From a checkpoint of a small transformer trained on Wikipedia.
Size: 11 layers, width 256, 3 heads of 128 (1 for keys and values), MLP 1024 squared ReLU, vocabulary 3624, 10.6M parameters.
Architecture: rotary positions, no biases in attention or MLP.
Training: a variant of Adam for these matrices, 662M tokens, 10094 steps.
Each number is 500 + 25 x the weight over the matrix's rms, rounded and kept within 0 to 999. Layers, rows and columns count from 0. Numbers have three digits each.

# down: layer 6 MLP down (transposed), 1024x256, rms 0.0656, rows 628-674, columns 64-127
# up: layer 6 MLP up, 1024x256, rms 0.0728, rows 629-674, columns 64-127
down628:548493507501526495499530529485503524509520502475482503469466512491473494501515471457489486498516518478486549521487522491467543491530529508486493496529495516526542530492537475525501490525512483
up629:516481499490484526491486534492529502494484483525496483482474532491517526470493483499506549491530517498507483499540485518524491504447515488508501555455514512519504509495474530504540484515551495
down629:528497495503528516476526481525517497507483503486496498474499518509491520521462491521518505516580534474526488515522478493483505479475462499471448496483502467504531479554479522495471520511478530
up630:417464493494458512543459512489487533493491505513499432477490514500470507453521501533470512481516455527513486491529501473522498469501492501494478492546505498510476532487503498447471463500505442
down630:467472516481486491553486505488514500534485498493479497470467513532485480498516478533477495504526481523516527529474521479507501501492486506521522499533498487491468538494472494509478461539500480
up631:468574518529547495515510510484527523516503537513518518506496491516453489507511499512544493496509531533469517481475496503491474488480516483512518477465545535564494501477523510466517484503508493
down631:521491512488541498558543484522516555536502512466505500497506519448497512500462464492522485496515527534460521499489508492519518505500439481485521518515517502505500483457509462514490491485530538
up632:528530525520476477486565497498506512502534549495545502496508504560499464491473521476493503499548560504458516478533507516504446465477495556454520510512505454475469523491496477500526445483528469
down632:500487499505509479463482503467483493477475508529484521503489473518536493468541498499505531477490482512496524514469462545463454489511520478477530512499470511531510400499557465508522484491491471
up633:443501495485485514506484468507543496534521484470566574552503510549508472508475496479496487480524566488514501472519456490516476482494459525512495506480454495508494503486530519463519480478512489
down633:519487493518538498484499527516487519509487431459480508549452486532485512470489514492490517495544471472527479486486460458553494556527493499484525494503491504473510456510497523502478532475479498
up634:524491541499436483492569451512469512496485531477517539521526528535508522476526515469509549523534469517517514469501524552478506530478513495491504487465463439486493500507506498496529502519533477
down634:492522475494489491530495481490504491510508481539490483494533480514490505466495477472495496505497463495529532514536518503510496516526504491517527501526511492487468395529494498480562468448510498
up635:505539501486533504495481517479558527469488507520457479499515490491510521483537476482452473507478544518516551485471495464535499471489500504474483504476496496484493535445522508516464528499517517
down635:502508468478524452462463476490503503497552512474502493514510510477490491484549497480520497536500543537484490494518525482481503480483502544477500508524527539557491502516457470508486471518516504
up636:503536533514487504443507513472504501474529474499528464527491471542443548518478470496479506520487470524457518486521484496491477476477492491483522485517499517496467544518478542431519443504456500
down636:507498446501464508515525496506512498554502474508522494453443572508460491462492503528522503544474546458471498526530525510503492502490463494501481544515542502525491514508553477512527466502472485
up637:468476473515499496521488474468517490528518515534536495498493476506522503522508497450472487491480475535486469483509473499517485492489492487485542508474471483491473496462520506477491513496514518
down637:490524530498508525504507517516531538506541487519503520509504520518482496487519506455516509530500523525483509495522505515505484492500491504513494518500509497528531444520507510447483457493502508
up638:533514514456514521482487471457516532510504501524515510502499511521494489480490502458560532519525491529492501490471491509524491501469499493479465514490528476462497523491503521527499489535470466
down638:478496473471508484504471489529525463500491456503519507536516504510470529502503511495540488500503487541507479508483523464499509487494487524474484484497486476464532530482535486496517566523523490
up639:483488494490521508493487497534559524499502501499479489544506491508470500498539457505533478508502488496505437539511523504499505539504523466489509522477498516508505490461475493524510485508504473
down639:505474527470484502519510517492509494503503509490533526485531545529508499480518514509501462487501494472496466516521518517465532472501507502522472510502436504492512554504509489503512481495540576
up640:488496486452532509490474447508506542467497539513477488514490521496489449525518472454535525509517483547546465488495472539521487491526521445488495502503475510512507532455475505495517490485469496
down640:512537504473544552484446479501481494519527500506507489505445494501503504477540503504472429532525513484487527467495499500476478429507513481526480485523468535518526486495477506546504536513522483
up641:504481523513498508474519515520499522530506526461511484490518503440468490530484476495482479498504511515527489511464481491530467509503501514505529496474502501522467520482538523529460498495507468
down641:498541465496500497508457502503528476514471496519469474473469486490514476508496512534467493503521514510461543515478432523472499517523542511492511540513485557531483482502493536480519468495490523
up642:497502478487479492492559489513488486516474482496561506495488471525535473486508457480514460487489528487464501503509494465477485546503518537436510520476496477459453511494524528480489466512485528
down642:433489472478466467527559537470511504503483566552487542525519513545500528443518472499495500485486455499478521543508491514468488461512517473427474510479487510530514579517460510518492482510498477
up643:513488497516514478518485502439482524474467481474477531483466469472458556504507483492471518521499450532480452501501446516514540499501502524503501464464488484496506515543514510508513514523499499
down643:520475507507483496456496547459543524485525493486495503516551488519517441498482513529509495520488496498498509549538486495488468503476466512525507492479521504521442489518509537520511464523466500
up644:509480531465489475502506503491478516502489505507476511517516518546469476523516505549534517503473481484507555487553499495510517494491521509477515460530531494476520500501502546456501522517491502
down644:514507506500505498516493519482530490479495543490501485476481522481491551461526522498513497497495465470513481491482499485487508506503490451504508481468517480533494496501519526544469511485512521
up645:447495565506488461575457545445591510428504661504488500514543539496464475492537511516457486529576471533533540473458544440561478565527440513483544474478558426480460523500473547476510446488471567
down645:449521501525512468492486505497515544501485527486488498459525480533528506549522480433550475505518487488509520504508540468483466492437492510502470466529494493428500467465494540528539514461518463
up646:481488510469441536492476488503512471461469514468469503524546506489479454485529494481506489502501531484519539475462502480488479486481521509470504484515510495546502499456545500494526521516518499
down646:505500514490488525509478509507487538555504510499488543534483504484522515472481522466470446498544462510500468466484496507489471515506476526524477462517480533522524430506510528490515457492489499
up647:476463506534529484557480494500493505513444519463494554514483495491503477492510475482517469541486469501477519485507504472504483482508502486452517492515552509487463521522478481476466465513514454
down647:478499505495542469493480499501481496447474466482506497490490553484499509469499482496511512473519520495510530504503497513513463519529505476458498492500515488555515474476484481521515490476535510
up648:514551501517518550497500575510486531479488493498496493486510473539500533543496530460470516463506525521484495533481530474493441478462489514475507474517499540475508528518557490491520459502454469
down648:486503467537500505505507480481509513510459541563497498488496431516412536515492538449533497451469501541512446466494544429538547529477551549463484459525490502500539547490517497502476550452451482
up649:502513491453453478508433497482510516524466521497494541518464488499496498455478520457446563458524521509562535522487537516550489468497497530435511508489473511537528540485510532512442444510481517
down649:472528486516478497494539491473488499466501490484512486486537547491516517495488533488445524537538493512496456526495532469456522527474522514535513504531512453427501482481485540520517538510508512
up650:525471522503488522511505494455489501476529524487531493492520504465508520535501534488509540468550537477500545503489478483532509487467451487519474541487507503534504503503458498464533465509500486
down650:508499536536547526514508496495493486505512500552492518475523529512507467497539533501509535537515503511510509494456515516514455503471490443504505468490486498522485487517490474472527471497504483
up651:515488489495446478496469511486521523487449496463496500536458503462519523508517483539533483494506493507524496499470494482482482488497529516452530517492493499499536511459489502496484506518507478
down651:496521495493523480490509498482532499497494494511478493492537511502531494521494508470513481479501515511467529522522484489470488484524515509475475474505552557521514427490471527494535467518508502
up652:497531485493508518506546541515508480512519515495512484503490537528485515511512499495515488492519529504424515512508501473491462499493491514463476470502494489540488505501511519464505482507500513
down652:519499506488477440531499499477521437513507435517492484495555470487533517496496445499489496455512482489524447494496507465500500474532523510527526488482505497486522456508488487496532491500503534
up653:533494500446475463483501497450505481511542525489502489495481450531476484532523579528490466473529493553515521497547487474504513513452498551469545484496522450557471515508511500402509467477494480
down653:515493519504504514500496506486494471477513466511470464482486496474510511531537520506475472490517493552529517483522488458526555534515555519484502455539516437547460534527531466505496469507466521
up654:511506482501534536493508490484540544489508483512475501476463517457502505509474479486524530447486502558476467509492484511493495502489523548527476443529524490486479525492514508471508515498507492
down654:477503520484511506470532503504481471489508501483471479525435496545471468455497478478503502517490515517545497511525525499499532522519527501549481460497470479488431511555502527521447503474503489
up655:484481509485458531525505515499564542494505540471496498477499505518469483531477524484513531476517526497510515505507478486545526544456500479461461543539513505488483519485445503487520503479485477
down655:529481485467497509500468499489503525512540497492518486480547453507564488529494526506487536494485512523500508478460518496534491486502504458515482499452518516520513529490510480514500542546505501
up656:518557540494486495506497485471480495528476585523476528460495463455464528506495505489525471483519510516531479476482459526528498476464513490477498503496509473455472529478552509479486459500492452
down656:485465523473498476463511509512517475549488508511524524519534535503548453489534468514466510473476500535517491482465515533497512475535534489518458531474494530526506451480554479491522520523573500
up657:517448471481539490523459495478540492512446509482488492497459564498490523466499507477454479461486451509482521509519485483545514519506448525511497509479491490456518522437506500465537483505502501
down657:500510494496533530516471519493519461531446521464475491534509488528467497486545524489506519496525519482520483561512468505492482444534505475486465508458507492501533464468431504551540472498504474
up658:495516490482490540494474497508516496528507529549525488515523515486444455504533475526481541501547532523470502471525479479509499530472506507505509464456560480472489502514517507513523507517510471
down658:517514463535549497482483514490508451496489524496524476466563514512501493523554521479490502498519535465527500498470506485534511516493478520505505490490484489486481415485501489482517495513473466
up659:481502494543508508498526522546502531537469481506521505491465512520484489508502468492498536531501504482455471495485461486537471498517515519496468491481516444520471517436514542506502496496505492
down659:489521489503527482476469520585477499548478498477486496493530483530531443534504472468515534552502495509467488509486495492474528525512497510473453511512483520501488547464538524524497481483509480
up660:518550605493442502519472558513486479500520545521492506519475481480524533500466519508499493467541480515518509484473484498532503477485524492507492481513513497498526540489503501506498486531481548
down660:531467511514503519466496494536465450494517481500504552492451561507517485473478534514523454512478511518523477478493504538477511515538469498522483439502453478544507549476502503528500501507535474
up661:521520480461520500504513469517466497507507473486547484482518483557499467523538459494536515493497479474508501483468489488494517508483499522515492477470466488491483501514488502488550466469511501
down661:495490464502480518495460503501476472475503449515508482507468482498542489472520467534530449516523502462490566521492495505507552475487464487495496473497487466522530480504481487479502485470467530
up662:483494472463515532523563512509502455466480482525519517501471518498500480513531521484524505496510508505494490513496485528528471525473503459531495475485523469497486517472469522473506487509484457
down662:490486473547515504495522480496514506543489505493491487521492563520543489525506508495491509506466492469530509501531522488516517486457522474493502476450495473464536391494486487465507531468490518
up663:532508526501511514527504468465486471517471513461553523480450489492522522482555477482539525475484492492507477522489458462508459490496504499492529499500508483520529502519573524499509495523536443
down663:525473525475510459479504497490473519551495483476500518481483492514517487490481504464480473480474514525482463498496492500503501486490515517517540534487480520486486457521508506499536489514512470
up664:552483503478449523509488506524510487498476499518461519528491507492480504493464504446488492577535504513483524490485485499541466510507487486476501496480534455508530511526536525488467507500514527
down664:525484524526502539528485528429490473471488482473484527448524509464467475524496514490481511518534501476521486490508492489449502455537497522549512457493528476496486431514488516480527529501468549
up665:482529546503508496503452505469510568517536534515482536540445529505448441483475484500532531507493504539484507487499497488564523505452496495498506482480499494492476504528501526486525497513524454
down665:512446503520533536515510467514500496530560549490530541488529537492506520460465509571504520494440496514525512530493479488548461473501502511490503532485532491467507474500494484511550507494531482
up666:511495517498470521518500501495523494478482535519499509535506533500543453481552498486525533542538512524484521459507501503528480515507498530516497520505494445476464510492502500477518506536511476
down666:500490465484504497570486548545511458528527498514469502520524501489487509473522463439506527494486493506508477508533507515499492516515523502466505526503487544517489484497465490461493452487492518
up667:537497489515498548481509496491522503511473508492499488512477534520503472509518468459541492472517544495477484506513493474513530497511503490495500512441524471477479521488483519474475487527513447
down667:529495498479514525493486507488474475540482525498488488496536517549476484515510502485487486551529491484485543482496497517498479455514504500451522520459512496507500461535475488496527494485526494
up668:463531527495516496462480499469527524495474506492519556524492504518490473510511486481502503539514507499487504474494495476510490480509446502526527476469523492544504496483530510482485489558502515
down668:504505497453517480482492530485552485487476502491523501502495460456473504488521538561510470527489515517506547511505505498508497494538494514476481515513507505513538465498518503476478497484480502
up669:492532548487505482517445508511511515505502510491539523552480476531493485494541517471545543525510487538507518517488467502498515489466492503509498487536541489474525507502514526476506493509516474
down669:509507510514522494495430526498494508536483532493508502508482503495503456478481501462498486546524510537565477506488485458487553500476508529503510498573481517501506469497518522503520517479494508
up670:487504521476513460522489485503514543513463504472494514531485481537494485506541526499565563514471550492509501470515457500512512520499475536502461513487535515481479522469486513530529509520483480
down670:491557482456500513517449488498533486489498507466466495489511498491517527536480470505480516463501537519527472491503480549531502518509523487504491476490526462516469415511550484507512475511496523
up671:485473506495488512490497502520510493501490534522489470530488531510545518467471499496474506519532512498504490487471457490485535499521476495473497511519516512502472501501557529485504474532474488
down671:482483490516479469514477480480574504480508514522528472515523532510507495500450463534478478518511480470472460487536525538526525498509474460503513534505467514504526442492506544497485503483509481
up672:494532491510499494516523509539510546546487505433470499482474506478481502500524509527471497495529551495478473458528469519481540499487516517485537490500468496550467511465500521528504498486525500
down672:499483486561547464493486498526532498514499488526505479480497518508503521514478509467486522450511503486485500511468501489540459467489525486527496458498490526518511471468468457461515492490523471
up673:473513508482478538507485481480475510529515499469531496529519548501491524486493509466507461471502460499454496435495483466504507551491510500492474520492503500495480517488511513495506495530574493
down673:542462493493508498501487495525496476465523501496492482502516487482498495532523498462509495485489491441495504508542512493548482489578520535467512548491500491482479474501536561445491524521507506
up674:497509477473444505472478495474520500471491529515507513503510483489478496459473529500519517455500515557532517467539501512505453536519502471529494463499502500448451500476498509513507470508492492
down674:467445495476491532505514493511495539502494474501499457541529532505508470511499535519494514497455513500526531510489538558498486511490472505476519493530448491529507473522486518501511473497505473